{"init_std_down": 0.00642, "warmup_steps": 399, "decay_shape": "linear"}
Each number is 500 + 40 x the weight over its row's rms, rounded and kept within 0 to 999. Layers, rows and columns count from 0. Numbers have three digits each. The size before them is the row's rms in percent of the matrix's.

# layer 2 MLP up, 448x160, rms 0.0673, rows 53-110, columns 80-159
132:457503498515460442507482541516594517504447488396433417520507503484444595488504489477501421482508539494488514519551461514493553462587553430513487533545494527452590484525470558558516530474460554488476485493490497475512467516523471543476506490
104:462495476600466548530540512511503558466454503476551496545448455512474537499544487495484510500485458489479525490487536461522481462500435512505573560480564542464490504501430441502468505479450446452475500508499465518521581529516496547483523484
089:455559488528495531525485455484500558488489463514569531502466536488566536530458520496460514458547462515495479454522479484467586519477526499432432525500431482496531517451504392565475503448485475569545501552434517557522537458546531507467514544
143:582541532536451501476493540505493472453512475493532536440500609442488442458561518562463540489498414543429429498560522590540538468479488492517540467464529484487474521505520494549520485506473489445509544505486453500464511472531406498486450547
084:452444486500442499532591504474510479528477444511519508452526493553487546499486503486532537469404494568498480518478499497537533443555486535533520505513553444438475395461530502452516502488486506472500535486541493508549520479437516595454439523
093:456521505552564497487499603525478501520486419527496549439486444486548504468468482391509498408571500554568488478489552522453517501512514492524467536476503485531576433470558545504576494447497495500513530521432527569500450498515486537377497465
086:495473542496496525507530506472591507499554561505483531497464450512443443510525524491517479492557518527533585502543446439516483543458532455521451535520467589503476489512533431473460424496529474459574422503510456503491431583442489497509533543
112:506431476460477510466523430550483470528521557554402479529532571521487504475544488525522443474524499483495521423525497501476473532536493548520584610512549536528495464448483505494487487503441520524428516469592509470518493448567461511502436499
102:485474530513463450436426482514548462491417440481501478481479472495521519428525481503537411440421569537482450434456501419553576515575428426492502548495469582521506524478476520577515496534504558558502537470474504449477493539529529556501454513
074:510487438476468487452520493561475508476435504542567495528509531571556496512466515467481552523492471476534499561473494550502459535516495483453475491463464462504559600595525501511551489440372508519497553557473511526551492522483504538496578493
119:498532506494514533540550495396517426414485502459558480478522462526466496488542456482527465555503480458508505474511559471528404513552440533497489537442527419486497538512459456484515544500470454543472464483527453455451464529491451451483491511
091:518493492466476421448490476556526468513479465541472530516453490444511439447539556439492507490517471524452515439480470560511515517477459490508521511448491482548530463496468631460495413550428463439507496512517514487535454447563485541483517428
116:494519441510532496516460497582490520490608514565534476546567469490501544482549539510540441512531518443478469430455555571535488490516477565505488431529407497523422499513423514413519545410491465496534520447478493440514547535566519522525555515
099:553552489512440480483516485537475455424523531458541568440493506464499513453515470472547481489448503485482490479483471502552548450453524448558546546493523496573459497501555428483408492414495455533451517470522449458483507509574432586511436448
127:529528454485494445500491509459469508461443455492510454474494528546495563445503515487544540515469561566507442473446547440506544478455467501573496475506465498517472562457533468521513464529517593450576546516424472570515481486511522564469551574
094:435557490559565513506452520535424472533456468535483436524513434507505501479463470446510527526545484564490484500464469533523534452514478501495470443526485468508519513467540555616423565504588507490496461552473563504532485465472490466506552533
085:487519549508551456500518451490520586511506532508463434464480525436461491540566518545533479443504555491493490481529431515479463499477492489557537480522472420520541515480458544528466472502536467452498496494556523476513476409561494504512535454
080:496538569485539533504501421524506497433510543464500433514482538502571501481528504496515486434482518578435535565456495517568516456497582487478501564485581562491592487521502451510504508512448519444400457575490536495530501444492543489507520436
092:522450504567472498591485448492507555466527523502553475536425509519515509478481541520515446428472506446529463468393491565559503512469453504526495479466503467488438471486522476502481482450514599462469500529554528488501474542516414510491481520
093:517545547534489484438539513478472433537448509515491524503503506466552433535487510471515545447474563473546450499511501434471582471501470473515513535479523475542499535543527492487469551494389470502494500577496411550508598465475493412469502469
096:485417523491465485472433467655491445471453524497454490547542515433475467480497456495515452486474561483461436515480441522510566449467480464438465450553540474493471473506492542496537486501503534500511477487419477506460504473515493530509525542
105:541546476545462507510506567506506574508405496510513523527553492455479526471441531495455451526518486491491495543488518430524511486567542482501414503518474474422527562583549563531542571528424534416546547503435455485495475585451479479468519483
048:528519539518539509485505489498510555499581534540483483469494455499459488478446534485486558464478524487526487495484543516488495420538502439471477490525519462468538538548451479548550610471465522518470523475487516553477523449551489490555449528
097:485548544493511466515484550484543508505412483483516449501529463472500523467482431441488458482461508473524444475461451482528425531543541468500477589513424490492569501487440566500488570487476526445531427544509513546513497504507433523602525519
131:479499412553487540486539520561557511547465477489569477494519492516505524455562392485494421521490518465442548545521442507490541522510461532473535476520465474464409521577540409544463489477502463477578507393445462516558441548480582501535540507
110:457454493465452465496515430518467456458509443524523500519497466478486521484567471490507502508453436474485525556493455559532563469480417556493485502476434446517531446463504436435464459516487516524536468513487415510544504415519471587490491537
114:472521533533539544523579476502542490517572561410510442444495502499432576461469474479507461521516535419556537549428460517486472605520559489482475539523496511417477499543442522538490433422476562506492530526440502547439406486496485460541537522
124:517510461516515592470525565512451452436509449482525471433496497540506487515594568435472444505476488470417540462488416447493494511502390488488570489536478452481515505461524453511496449466414447547537530544504559518571498476509416569476545532
091:555557536484422469566546445524517467448483469473512421543523543526487482489522488544496503558545467387473485533561541527487476579533459508466557491495559539460426445536565485632481505494492476475481516388504479469515544592506535440549520513
107:491526473560547553484471559516490539557552490496482525483472429509434519497424518543517514473458500518547422528477575399571502441521536435526529456513464532502532565480517522531550414548466562480522568506477494487502416487485520418513505522
110:488465522508493475465565474487494490471475466575478561488526479482483473568528571503556465469482432423429522449504542504524456439515503519521492459562533500495500462479462451497542477544419424543460519557509568499551492491460526529494508423
107:504498508422506531448506406540536563488608552435496506554524570526484531459547518509474503588535530538436483504395499504471474564478467564446550494458432524503462556478485489528474576515496486548462498484580510469587505505480535495456499541
102:492541472516551565508448501520442481457597532525545503516506482536522501484493532506485476501527483455554498527478442448532519501502457541491490457579464456483491554496519470466533535499490467487526513485536538498546448448599557423472575534
114:553462509496463581489474558534527506529399449528413462527492433485531510546522540453531545516547488462503539517532535491506488440467470462500493550569511539496498453525585510527525467504513505514519443509520481526558551533473433508490515564
113:561490557498532532478464359498492541516537562472490492560438482536494505433492464476552475475465477494536495490471395585579441456439501496552516405464530549496502549516506408498403437489470507485481472510476552478499476509515481512473480570
096:514477444524473475437510501555474496480476492522440514498486531498400485496437463529550550381514501513463494481531488523507522503522505583567549493474538472474560488545548527459497526463500594434421460528564515433455551511445522439466478446
113:466506540533482469486487485482449507501498497593474459499493544465503472553452533543534532479486435488489516565546454542489555433504438506451505493545557539464494507443494478518525420459562518466482549488461526581469547448495475514490376508
126:439475474480640564538497510497553548552460510498505472533516485561496546554496533480561511395542533510510493405457506506488505443539537529464523486476435489487466563462451553442532502490496508507470513501470540540471448484493513502520556529
084:567512515547472523571529511508475530479505452495502506494445507499511520520584530480521534460507468465537501516538483539458466621477465526494458516460451552515503463573559487512359470485507460513484484499486491581463555482506452525494488593
072:475469518494439460425513512500500456528449479517464499498606579520495473538543488502469451486453507426406566508503402519505547448548513471463493474491513522540536478470519532449464455493455442512505514496558454538536487553396487557520497462
075:526507553503520457482507512475566457457528500540436460495492444502505476455567430537516455443500528512418480549500590497539485475531477454446503488546480490466517521536519558487480517507486508506490568476539470491490539489528455541457439407
090:539466506487526517533549472480440415538513487482490525548481499482434459481509487475516520564476540555515547528520501532433468522481461519514426454489523575544437460518502506516460467499510482584503556487499452522486498517455505485476510536
068:500405523497477420563574486491575484503543524525446407485554456453446500548517493489435429527511541507469489534465532501474447458543539456485496467496507500515536472470462443486517502590498472438478547449513470472507612485575553500455504491
077:531509456480513502552520508423456497506507478507502485527493458482465535495490498553435586460576499452537506445534497574458435539462578432469442512469511545476502464493513515531502522502452483403552496443508555478475517516492468498451533539
114:574475507537464474458502469517473458542515548471488475484511537461494489518605528514453511458440469537407530517582458538457559502458510545450515451514475477520464484457518458517563485523472505563540509480480534530434516455521549531494481519
080:534531465445555566471502446458521479447489543469487495512494527491478452478513453557520511497504544509464500480424483514535475557503485533583461466484553575477554512484531502502480583391488428507543504462422531509507506519468534449470468575
180:458485497565526543466480516487480570533513463490512543530519524478476492556512493550577529493482562542465469512535466524481481482465440470486523586508525497446440467518498540513542457535593516519562406482474426505456452440476509496477514551
083:465568555418442447450576474500499551518448495552439461512452515524494511478544483516449490499472446475521434524532444560457551523492460540542475520555596525524509467529569528495448565550505540494510436569513484475523485509464416588520535518
097:503575488474495484459434512494600508567537510513516451497525430544432519492508468515436487535535551520514503574556570449535455461484517574494526457520448552464424441544511554491476499507555473459480508503534453517541432507476460452578500500
103:531530480500491509482486503505505388471448461554468538458482558457517452490584493498486626460540403529501502455462498438416468534511465512507508506476547541528485507504479520496538472515589467509492510480509448501586535441488552577474484455
092:545571465503485425392511527467467506479527497436541508473536507445469466466484561487434520533520483500522445461553545539442540507491453539534486559484493457420553482500526567469433569455465525532505550477445494579476509516514559533555510531
090:409515483522448480523520515450470520509403476474451531460541375468465499490499555512397518495480438486546464543471484457509415499490464407487478500483467524532520452471542388525577516484508524502500561454473434525534511516508458604547493589
116:448490492508565489516499534510526512524494415533487464527459457508487496498481523471484583473609526555542519524580512442451533436494520505416486555505474501502604533456492444498467499410507534486511539522506486545472513502496457503439498476
115:525477485474489497517514545424550471498444509481450546469439498516522515485474506430476497510460441558498489496532486533446487489515536478570474481448506500499554495535539484572478503550477497524489479455553515491523561467471494464435448453
084:490551420541563524437509505544467499540477462456507529461478429446491476545427555471516511488449486498523501490478505534454520448472494552500499513548469453478513506469468532450505455496504496535487544505493439459512585519417520527528474524
092:550549492483514497487459532544449463488546553515480462549488473517474446493438505485573406500516461555498509516485496473482472498458605608570488556467495424439527504521541594524594500522474505551587471535473433512552463541470536495484579497
118:411449482523505502487545545515535512550457422514474397541515478492548479407504406516473445497477515562518453521541489535495430506546523444461482536480537512541516478478531520466479495465485465390492479514517476485523549591505391514528528489
104:507496517474469481498489392549469495493517546501549483504509518479549521495515543555544486509427485452462493462458514575479524469442497432466478541504445475481511497539472484514428474483540535487504463462473471522482461520523389504524459512
# layer 2 MLP down (transposed), 448x160, rms 0.0619, rows 53-110, columns 80-159
121:516469511494481501513540551555577546441483449494405464486512477470478523551532474500508488470563504479485547482591503468401580458562525490501537573510554531518528528512572514495519478467483527467484527505507480490472454462503511526462486496
107:500519529447469490435539492502485482498531586562443463550464487448479488603478507460552456511503460482540491550500525514485514500517476604514524436530538510557537522500551500426543550480548461454501505463429484487546449543538486559457518529
089:571511548470528485501498495520508532524479492477542487512554459557596511514470462495432488472522495493494459425522482530508508558519463562466517503473408484438395473485533553499505556499493572497509541573459440546517531521521476474475520535
132:467547505548511525459452511498483488511510474519454535506530505444541413476446524500487520553516457512524475452516544472416445473488501458555440487495470568566509508494534467501440550515521513457528520448478478550572521463524446475502476560
087:509453549585474530481499480506495565537436531525498525501649544475470515581515462585511587470469496439518516458453504498420531498462538500457502451503547465489457467492484489472532473496425494483457469512556524490519515459543497429484502535
089:496532474497564459456482555522441483483462525551438535531588507432546503531530489479559525516469523511506468484541528519480504474532533484523513515520519526506484527485549538474501487502528455502435523535526522452500479480472537474533404475
087:514529495561437530517476443483466521438562514428487500513460464521459463436483498468522460519475510478580527483437477475501528530505518524510462471526436560479469522542476457523428510489528517481483471480486502494487449551436490442480531579
112:455524489432477563497513472506489475530485479528503444550523505493511496485508481447478523425521491555468455502533527495450475500547500493501558587536499524565460500476514461532538515479476509529411486517516468465525471436516456483508480511
098:540522529467496563552474518505527561534483598511546495465513455626509511525565532514515462504553428450536559482484508490546530532446541566496467431505482494517486467462501450475498529478548453525548496522519538544520469534500482482533530486
077:491551501530513468430485563543492511509477504526469477503455520541535473605544470514507546482505505510560532575506533487497483528513490516517503606464485500500476565552512523525559477443387519471444494524522427495506473527475484533532489469
115:494501523513508524541537473384496444458552486469571471466459445590534484487513488505450489536469532516539498496490507447556425516519478557431490492554463434454496502598488483561511545505392467452496476479549462449496473567456447481464509530
099:515490516457484464430509518574515526518446496552477484521512505473460464440513510502512516422529519436509525462480495451462502457451459455520491484493478434477460488446489546458474379549478496448498503543481498487549436520493498520454504462
124:530496534480501480567512511431475500473537546482532527497482529590475489433480497480522458524454471525566550550422473508520456488517537618535503430502411450541500504518508466455497449523518440485461497501516554540447474496524543500534594500
103:443507537445509512503467507441484546518485502577462491509539543498512429609513584577445425522537503555502497529552521477450417517516439461538500492502449532500579512508476426554533477564495524436474507494526565472516510446469510452493573539
127:523558494490468456490529455396408485485487432467470436537506489491526552501492498476509444566459551572444451539534488466511517478500450460514466496495474499495492493512604468549500490456542634461570500471441505539503525485523520535447493574
097:548514542490473531519506516467495546484577481487524477504558530544492494437543495435557495556528487504502529441463525508613503600474475522520525418462521544523518478501463413509518546524528500548520462511399509464482428473450499473486515541
089:489456508471497504509505468613479508434512490473486575522490525479491501479493480534463447450563526460488473545601480559545494551543445469535530476462531485504541481500518484513494438479481491436481507529557491526548567536506559506482501428
083:449509460524519519464496502473496479494543558518534457488596538459511555531560488477513503490530465519528468518510502457375464502474491480488586389548529423520536489475445525568453594483495514528476463526525553446442514594471471527495470536
097:495511518560483497516516558462558552512529427528482446478562481506477459520447503470488529501487487552497537480513530456487402460503509591530485508530506440498444516546430450538567558443467492453465459533533537415534443497557488489498529417
096:445449505527486531446569526579539533529438478529452573499561493526520442536487466519536573481568490548502454463546514515423546457538468443543506495520553509502603449463525476498518414482489479537515542516449497534524482461560479466437487508
104:535499479514467490454439506636516556447459465529517473479479457457521485483512483556514498507534533496416490511491495519481565476466517477536543519535515576488536522486525526426497469522520520518537519437487541527474556462506523548531452539
103:479484471507490537550511515495525564505468444582519521504469443433519540477462529496480403492467509490522498463554512491574476485532486503460523471515504498387514521586521497458478568593448565419480520501516447478510506513535502456509525470
049:484536464509494515468530523436536482476495507532463537502551575497518534392479452495453552485488449503519538459490451507588526498472437433458474459554496553505518489541492403466492466551504530505483503510486527554569507487500527514457493550
096:460540508536506499525488468462527478510474495527566546476479496456529453452484452529468469473402491473484445511518472475561476424542438489519481550510388570452545534530430471477507449487472486543479453460529488505511524476477514531458481498
114:438455486487526415435514502455461461525452557514476532464491512390515542526520571513514558475486461530500466449555533458439520457532476493510506529521524458520526488452457532457536531498506484538479465570493521544479506453520454549503400529
109:567475507432495497471510516428547423548524474490599527481555493551488597499488528482508463473462493521475539523513472492507526470456468526448508525481415501462489498513477511545574476446526507542482512484556525407467470445491483570487530481
115:505467455498544468455507548543518519487516423481381519554586460491459436501527484522593489564549495507464510485559560522484582503526527507479514586499530525573540541498520578495514467435552455505462527557514507501511495471452509524527450483
122:470465488579542418462495510470456483525545530544489466522495616426438508532474526499483469585441448505473484519548469495431508474503527515575420482515524521516471520554477532442553557487562438551448467506499527573481561474482481476529513444
091:524462533573522475510483486574558522480425445531511522482579498506527475474444455504482453498497498487483495479607470475489528521507444493412589494493478480536476536501514532533498518540484509446446576482537391520494529489522556465522549453
106:506581455498502488507550514456548526528550519474532493431545507500471471521453501512520504518418471521418501524544570515519477533561445457481525468566393472510548477590517491559541435484497544544520566504452525435453491482495503448468524540
113:512448518518505539457475490497494444501452484499509564492527478559516442536494531539517560443500463448485539427442502536516523478514473511543534497502483515486514542463432474523487494600417444535441469518494543454472476532467496518519527425
110:489410518466458501576506454472556541541511546494550480493505527509504512350502526533512473493536528475502518455394475496485532525469521520445497439473454501475532541458451521495531526498392503554511466508574514486564479473583486497498543533
102:477519567493493450509513485397468473473568515475511534446520549484480527582561480522508474463523496414492536497432484463481446556451487509497496441532424459576485513513494519469504571519507447521520561452510538480449474475526460507497499499
110:549460463544468478551541532389467460510569547480557473536469502501540497465553557488514456508461541537466432547458460551533404463507511552491508484580465456521520553497409483484573491421444502538424495474487532440483488523534444471478555508
110:480533484495433444544529546410461439422470471486516511482570487476507473439537592467466527538462479533489481527531531458463463455523519532506476504547465461498529572576481452535523566546490492509498482498564473470446509505593528501481459493
105:535500462499458542486464557454478513510545449516490467537434547526467507563529462457498560494564492485503550503549525550488523517487490524560533491479602494504495471601506483450527467512470538511482494494441446521480500534549579453505488465
123:524533461535525521435457471592498460473473523539467499518401571434494499551476526544497530444494522472464482518546465518457527451467468451474481523494548537511421494525497560502440483495507548466517504505472504580527567472467521544527355455
127:457548478535521434532470488452448476464518512460510533482484536550527473536488510420497428487454479515511464517464562476486507498547485563550507526499400474584457513557516535537460563493560535504553462530486504495454502525456416526544449444
084:498555539525558461569455477525471573525462440504537477493403471524480539646528472533496495509497533482518534486496482498465484554403541518483478490508462531553491483506613488405433478525513470539510452506450546517531547486496428521525539546
075:430519492557473506480465488556498476536445549561400571512604537460521454589534427488508458486484513458511513451500499459505562502574532453477477460537490528534480436442543499458476488543434451520470456520497460584480485557445493507490506419
085:439478491490460520539527431551488545461535500474478481543437533457484530456502510529495488524528520521522442495497433464442436437555470481603536549517512523534496471496477526457481459529541502533546496458475437539508513522425491493440470412
091:497507520476517465489555515498499471522517516488446503478457555436441510503504526534487598527508493498447506465553479511501514564486476531488510507491549538469532509514503524502582464566467502505500503546466487528501544431529533479568452485
069:476570524508488491443502516474545508491499547520556443487504491443465530452485468478416527547430492571500452471481558483493446470486467508514497507492532518491515497511452433483489532550476536542464545543595577458436541455504519529553439540
075:435509519452489487529470524528528519524468553463542507543548567459550489604569435470564475549531480451531504477504504412503502536508502452495456439479561473528492510480503506484488487434522476523481490543430421499460488522497509484429438511
108:538469435435489507438486468511511505589558548502519477487571571462443538440569506518497477494455518563445521444511499483507536494504493501484549478554424463488509465516496460547568512564509497498520527540536547528424461487527542527501496555
086:546505486496486564501491468476528509490505516448507506465509509558469600376474510525441507448456487515471514555557489521496568511524473527551481532514576495426570449537527399592565531440515509453538520516491407558496475510501549469539469558
148:443483549497537525510480539470475593496507453477543491531658545519490531494515508544525488509499506514547465502503466509530499532486451464460535577465509479447465502558478496501497448564546495518557448546492452479418458449464491497496537548
085:451408465508513536420507550542499576501544439493506460487617512458491477560523507495555540439538530493484503491492519491423534419495565520494555540463505478540500502523525504566469509455508444465513489445504480478481472528567549470463448518
094:488474500446449530509538568455518489479533560479473522510422517431534569459459427508498500498465513469516484500490465434547523467520534519505484501553543489485431475531449474425493540514464488469538493512561519561523488520524562483536510514
107:516551505527432507437479492551458493515498573505483465509504489510518476587485492511442511536536515451581482459471428467463476501491504497547471500543554447494513507551464434477524525475488493485508493497478539550558435510528446463491502519
093:497533536543471539508515443430497507513555476477505410488488535472546498512546481541448486572481576516524437560532529477454493559501482460541497440518415451467449451415440425449508510440539511506555451527484579544518465486429569498466544471
092:488498529577489499490527535465462574492508535492423485477547421426527466513484496509389485550526466513498487534503465500559472504494470465569495528462476500480589512438502448418556501557491481542393492464490497538509514446529516550568448541
109:503522467487495493509475466540445518476471571525527475505566511525531464484557442456521501572447463516510509517499531544499501519503520512548489475474546557498479417435532560504463497502499459495494558546509492537524480484439422513574382523
108:502531508535454443462476494580431505484499520540470499533510441428548440564503491515554479509560521488504475465587563487422530532522516439500534491523589558443520476481495509501498572431512514537501543455483525479542543527531536550505501525
090:489513534498436590477484539510472519511517507464550492438566443438503525511467489521475480533414515520516538529537531482500438513477482461480525530563515542462489421496453438555487496449455488511480522550483494487469499557470486474540530554
092:544518543476482492500447517517464431482558528472498440552453436440471514526477561537549388489504526497592489512482452487548469455506557552575472539460551461482491431498456508473521477482526551495581474499512492571559511560524559473545613514
118:491509493516521478549569500449541484446503445571523476508482497514530539475523478522467450483411526514484440505516566514604437448491474492523530524518522482549475515525485531481488494529468555485453510429560479499501517520469527535534526522
105:548507454443518540430489498571475536519487542524464528491564528432539500508471584517550492502528504417524468482548558546440563432500530399485498556512476549501514469505505537521493531446498518434549528506491474558529539515487506495493475493
# layer 2 MLP gate, 448x160, rms 0.0689, rows 54-110, columns 80-159
104:450535505491475552511433569462464561432518499459571496545418427503497535502531519493463526534470484547541449493516517508562498447516474482451552496500489472523514535455570406490487506486477526428458483506481520483486569505571487476477486544
085:535525552502550466451508496526545501505503571477533468519502511502626454525483451520471454454517513487453434451518485511524556620475494484509465482509413487461421451507477555548545549485500517480504477514469443524541497463531520465516484544
149:503479441513551469550519512529438581616425512514497528508459476490491450510500495523486514473481531501555527508452503455471468507505554540522494484496540500507521562485520472500558551457484521545464454520477543433502521546514552454490518464
080:476549605532484497489439475448525507490407429527416464519479531472546432529502546451517534432423477455528508522556561472391505553544457535504479413511550506487486436551466501517480447548446451533543436459458513522483493575506511492490519441
089:510493538468416467513486452528493502470472546501471521554507541476419469520514501556554457583460532435452498534517461514524534496466530517479538472493501541479464468589507522482455499557559469553487519450566480428539582504438540490532533539
084:538441494466506484475545436509516480482576513479395516512454528446494435503502523435483514478585485571506522476505493464475476467419501476462521555498454543493489552550504513523503485495452526455447428526447438568451461530479542560516532542
115:424466546513514473494571505561440516420510470507529550462473425487582481530510503482537534541513486556485464462529500478459549500460467528499510466452525474464580482542594497537504559503504501483516429524482542520475513438501512481509537491
094:570547579478423494420476479436470469501438421509525455415523497496560494466505503499532525521448523491485437446448581425546506524479439463524470510462450463548469460453438457555501523537521565557452550483469568401469487483556490529529535485
070:533540559520439540470503557481481501481545513487453504436473521497554533549545429464542469432483531447533509491502513466470467550545512514482498538515466556503468461420468448496474482516510442499486542521510400544502554545471518547445502556
118:511508464527552461506506541457495451434435495495454505484484466455508474493539437476520550552520494477519456492568568442462417477554449508456500547396549472475567469524496546555596521525413420540481511457507463498458547513474482499454446512
093:480472487523515485535535553495451492501448510489442501433527493519454412513508486488508420460470503501530494601530414488472517431523442418517449505501565436548536433496500531527574452501428482529473435546492428503581545456497439418476526495
116:467446472516528480458492495598515514485520478560455476508564454423555521516569505532526489488548519510411511452521548514476541423507481440520537486536536507549427467499487558446498504406509488483511537464506455445521573526555486530488486496
098:518466495529476531521449527578494485478517527460504510463541482503480476452469437516592483486431539449486457396433472520550552494467520564460561462517535455526390448444495459480463521503471516562444488528551440520513514509571573483479465453
129:407546444498498449528562448522518539556498458576544576494496515556553510514500481457554529446564514527490548505506525467510514553465518572517508489499485556468489513457543530526503529442495408502567461463448492603583523518455525563473556512
099:447511502522582506471457513504470509567528502527453441525491473510475523452481489489505514493475515547465539433472517532530547423514468506544543453531512517477500496465483475623476584478553555501505493552435514486465472445542529489514489502
091:547548416517467481470533573454451483530463456526477533518568489562458558506497501439483620420474465469438564477490456429504548389480530390406480578520470558497475523493499539501517480485466470512506531489436459497437522510510492549491472491
081:525537421527420487475523476544519503503500480432498521495480472548535442521474466580479499537533492457467599469500424577528522550441479499501437520421526458472547475517503517474501470469506509508502461466457472481528518437548499480537507487
094:572479451437455535514451455561485445547534536525447582548452503494550496451569531606520471539476474445434530492519456543531441511489459445546529510499564584487491505486543492447418455525511495446494504436505476497503491494517495540564437546
098:449464488485501523512491508592495597492504476509462510490471502479511520504542447481531503510537430592471432478544505504444493493481516499490531514518570531522546386413556482578493428535484516520497469444434527479493461483495476578479445490
100:583529456514463504511530507420523499463493525493466542498506499520536453517533492435474455578484448486488499451587518456491451548526492532456602526442527495460562510458512437564494438538519506546455528500641523544528540493491510459488472494
102:468519544473437539499477504465578473540529455544454440480464454446481597542486557488462497564572557508535456513535528485518516463596432477492445487505478495502517515548524477524469475512544477436560482467509456580502538458386497433480520490
047:523582527507589528512529507491500482511469510456462541514498521499463510500511467493522483482548485510516503495537505536472578430491477533479466482527437503527535463494487527618500463536496555512483523499475501497499478491509544532488503451
089:446527514451489548510544492518447455501590451405464436482526527483526496494535430513534553526487548508511510493538475443494476494483470458427478557491442483490546466511544527568437515490503501488504447489456504571498459598497476498509560490
132:510498510449584521519479530459497555463545516494453464478462512514502527509447553490530567467506500545585457470452498500526491465557480468429520575517511474492559514439438500468584543509471555513465487630513467486470544459518426510446436508
103:581487526516493476466465532570470504478532463566531487485489518433502372488567540505468537493532417562499482497496531539475526504438451510500508507490490467498453576483507423511559507505417521526543491522471452492563543358498397516498414559
114:507471463494503504541473515449416506473422448555560510564511489554547423524576563511453568454448447532473481451470518520514511485467474551450511404496488443517438547485544431469484544521546462486512483476543531452508537499515503524487478512
135:457573558523514519582475472417492585559526468536560515555516513614517545490425501560495474547430530536528466521476488489535502514541528532473419453510494523495443457532543489466497504511563537492497479482541471507461530535477505397526569507
088:467423498521454498550494545522529505511532468549495444550479451486521497461438452435456412417491502516528503566531401481546583481538536510493528480535488514545465449476538435470548425515447482501449411506467469531453463432491547471461536490
106:492456458506492538488465507494509498544530526495567524465483477516520546580417454525542523513572493488561478506471563426470490596504506406449551502531457431481470568451480534473522478522498479452497534527535469529533566453538569515531494499
109:445454497497468532549570509501502546520478514552508525587484511541503523495564511521479507480458502485486544524542526488483429556502428441463529480500544507447469409530566472545504449537496392509484468494487499565534518543441455557568477488
106:509440497494457509481473477526529542508574539523464484552535495430445499497526492574469450460568491437486534484531438488554452522482531488443504495533567523530415531523498435529573546567539494518445515545555578472479543460514544486484433533
103:463515429553430525478463571521437494492519491512411494541459488498541459498558485497501552504474532597548456506530528441528531441610461467513538461518527554438531495507568513498528505520507490526550479525517546501506474488421467489406548570
105:560444503477451533542495529458524504535545507490521460537475471531540486523515511516471507503456503522503443537429449567542442431504514515461500530616483466482519520478480488473589478473449515522437487467428529511451519577512418482459548567
111:482408548499521554494483448549582531632522538514458533502468528470566493518476473545507523437551480485478501450483440505500483544516497462436494450463534514450517442503514532453457472484455515506493447488442546540558468535537506530501488480
099:487444493510497385512494474512521491473447516512515519503542480440537504466534571527429443497491426513469488494474444448481482496495570459454510588506458544462532556505550536566556551533538436552517488502481466525451545444511499545518482522
111:569459469496521469510491545580537469516460480441421562554547445438486503485552441483467519479496527479504513451561556438523510481486517468500484500451590556550496551548515543523546531539450514501549450515541491452496552458540605552523549443
126:534492498484479547452463494604500490489496468433482501512533551505498463431533466531531474436498508467440478525482441482523547507488469537470572485554546490461511484423491543564494428510446480478473463497506471502599487515477569525498527577
085:481492421523545511497493501518503566578503487526542467452453464518475491573507541548533506539473574502501467511516503485457478549417546480485517487513450537481468505500572579469447494504472517501510460512583501540517552534454509568480480493
075:449544505459514507513484588483506532575472466527491514509473427552476542531467537497515540479539428557555497478470526486421430516520529509438432446504574498435493445486542459416546469502525504486550452514535496456475510451496513525388546495
079:525528465571581543428521516460487550548470503514561539461475517443502444594505489510496527450469546446453534392527571464496519532460539534474517463492508568491491501431515496532581492520486439505455503519474592504476501458509511463508480546
086:427503447501476453522470506526557502493487502530486503491470523429612487519473528572455577531473412395490427559451529498461457558483503502520531452541530519543582542526476472552501520520524459428482494590530492491554561459471556480498497450
066:529497523545530510503490531434517503509477449455445558475428487492540494523518546422577460511510510509477503526534552504485503476512517464553591451510473504464492529441458496574509488504490452538488456424430482579467554497511491463455498493
067:481445528486461515440540468560514464499480521466430530479462499457458544494510511502467495448468520443461486535526439452491517467406503420470543552482438439507460491562440539455522490595485501438524518490525489527492444524490478490481473526
109:513429556454500560474494510532511435401531519538501524497523447468592491509525529550510517516583394505500518535495419501522482534470494524462444499466522531493496568516522437505497480512488452523521448582488481467573546471523436457521501560
085:546496488561484436513547479457536461470575529436501469501528503435511472443522430543473469487496523446485533475534519554502511481487519459527500464484547455535480476478560518525473501459494442598505464456501482548577576528458430495520462454
186:462461523538514513479472578488476629489529490489518521576507561461460532532504491558541507517513532510507450516510469503488508469477447459472546572475559487462436509564456536501534458539587507500539450535489449506468469447500498504442484533
078:446414542527445427516476510528518455524476504490543560440530525442460502527443543491548448441507483517472488436464568502537543466525477445501528472450502498443486488501432469440525468487472460453481527449506485587523549463520515427471457469
089:442447457507558457462490511514473532525405492504461515552528568487546456459457525511543568489534567554514514484461466508437501468476514512441512464473478458544557428449476596471493577387508559516501520496520467514582472507542507509509496517
102:446529464560580503558454479479534524464498450512487506551509467509472490531479455513489532532537459537488537492532508498454502476490522507548488472555495454481479462537542526544462489554504519456466436442444511469533498605506473475521520459
088:598526492447561575479489534507534534501512556445596528441458490481462457444493567425523498534498470509566483503535560559489506551429510560492497492446456484407554482502472586545450576497488485554533525387479519521493456496535458500460504533
084:482545499506517527576491525493492493535483472475469496573503559555542488524449480509550502576521526520485550539565401555501529547506475567457466497525489509398540443421554487471528491491471519530482393501507501552563579504423498486532493558
107:540422468474497539484480451509477503480522590473475461457501552464489421470588536476546488558450485560437503482487541533529474452442514535560589436471524600520459446509526551542456520508481487479472538515520492474523489484492456540555393534
107:428472583535538481454508468593449502508509513506491482537562511409502440491469509558523509517563557480478531498559577481434494503441507469458523510512518491544456494505450514487536497458551486516560479516470456490470520517536487524527479493
085:497504551551436600500514570482512499547503535456549586476509469502426459553510459546463481531460529507457468473525508473560466449470528499531545494577527494451446458503473476524409480481516504495457473598509513487469448465495484474492519539
090:500474497446506533459547467509474431484545520553401489500507523480526442483510528479540524507547451548477521482456442420493493462456490558465512514478489506457565500530609500542579546515489480528624472558477509550498475432524513474486498542
125:538532492487502533593495516492551516464460442447456382546498471524584560512486496493513436509608542497505478536517469471495429522471473418469529503544495463482494479558494505524501496510499534446514515467462514548452502550449487417514579559
106:534541532504463480446511608479557520499497441499536484507471483487536520492493454396420469496551511515541473557493535445523496533536435557510505547484499515517531486509514552496494466523476439529541489526504498516498529406429601473501511497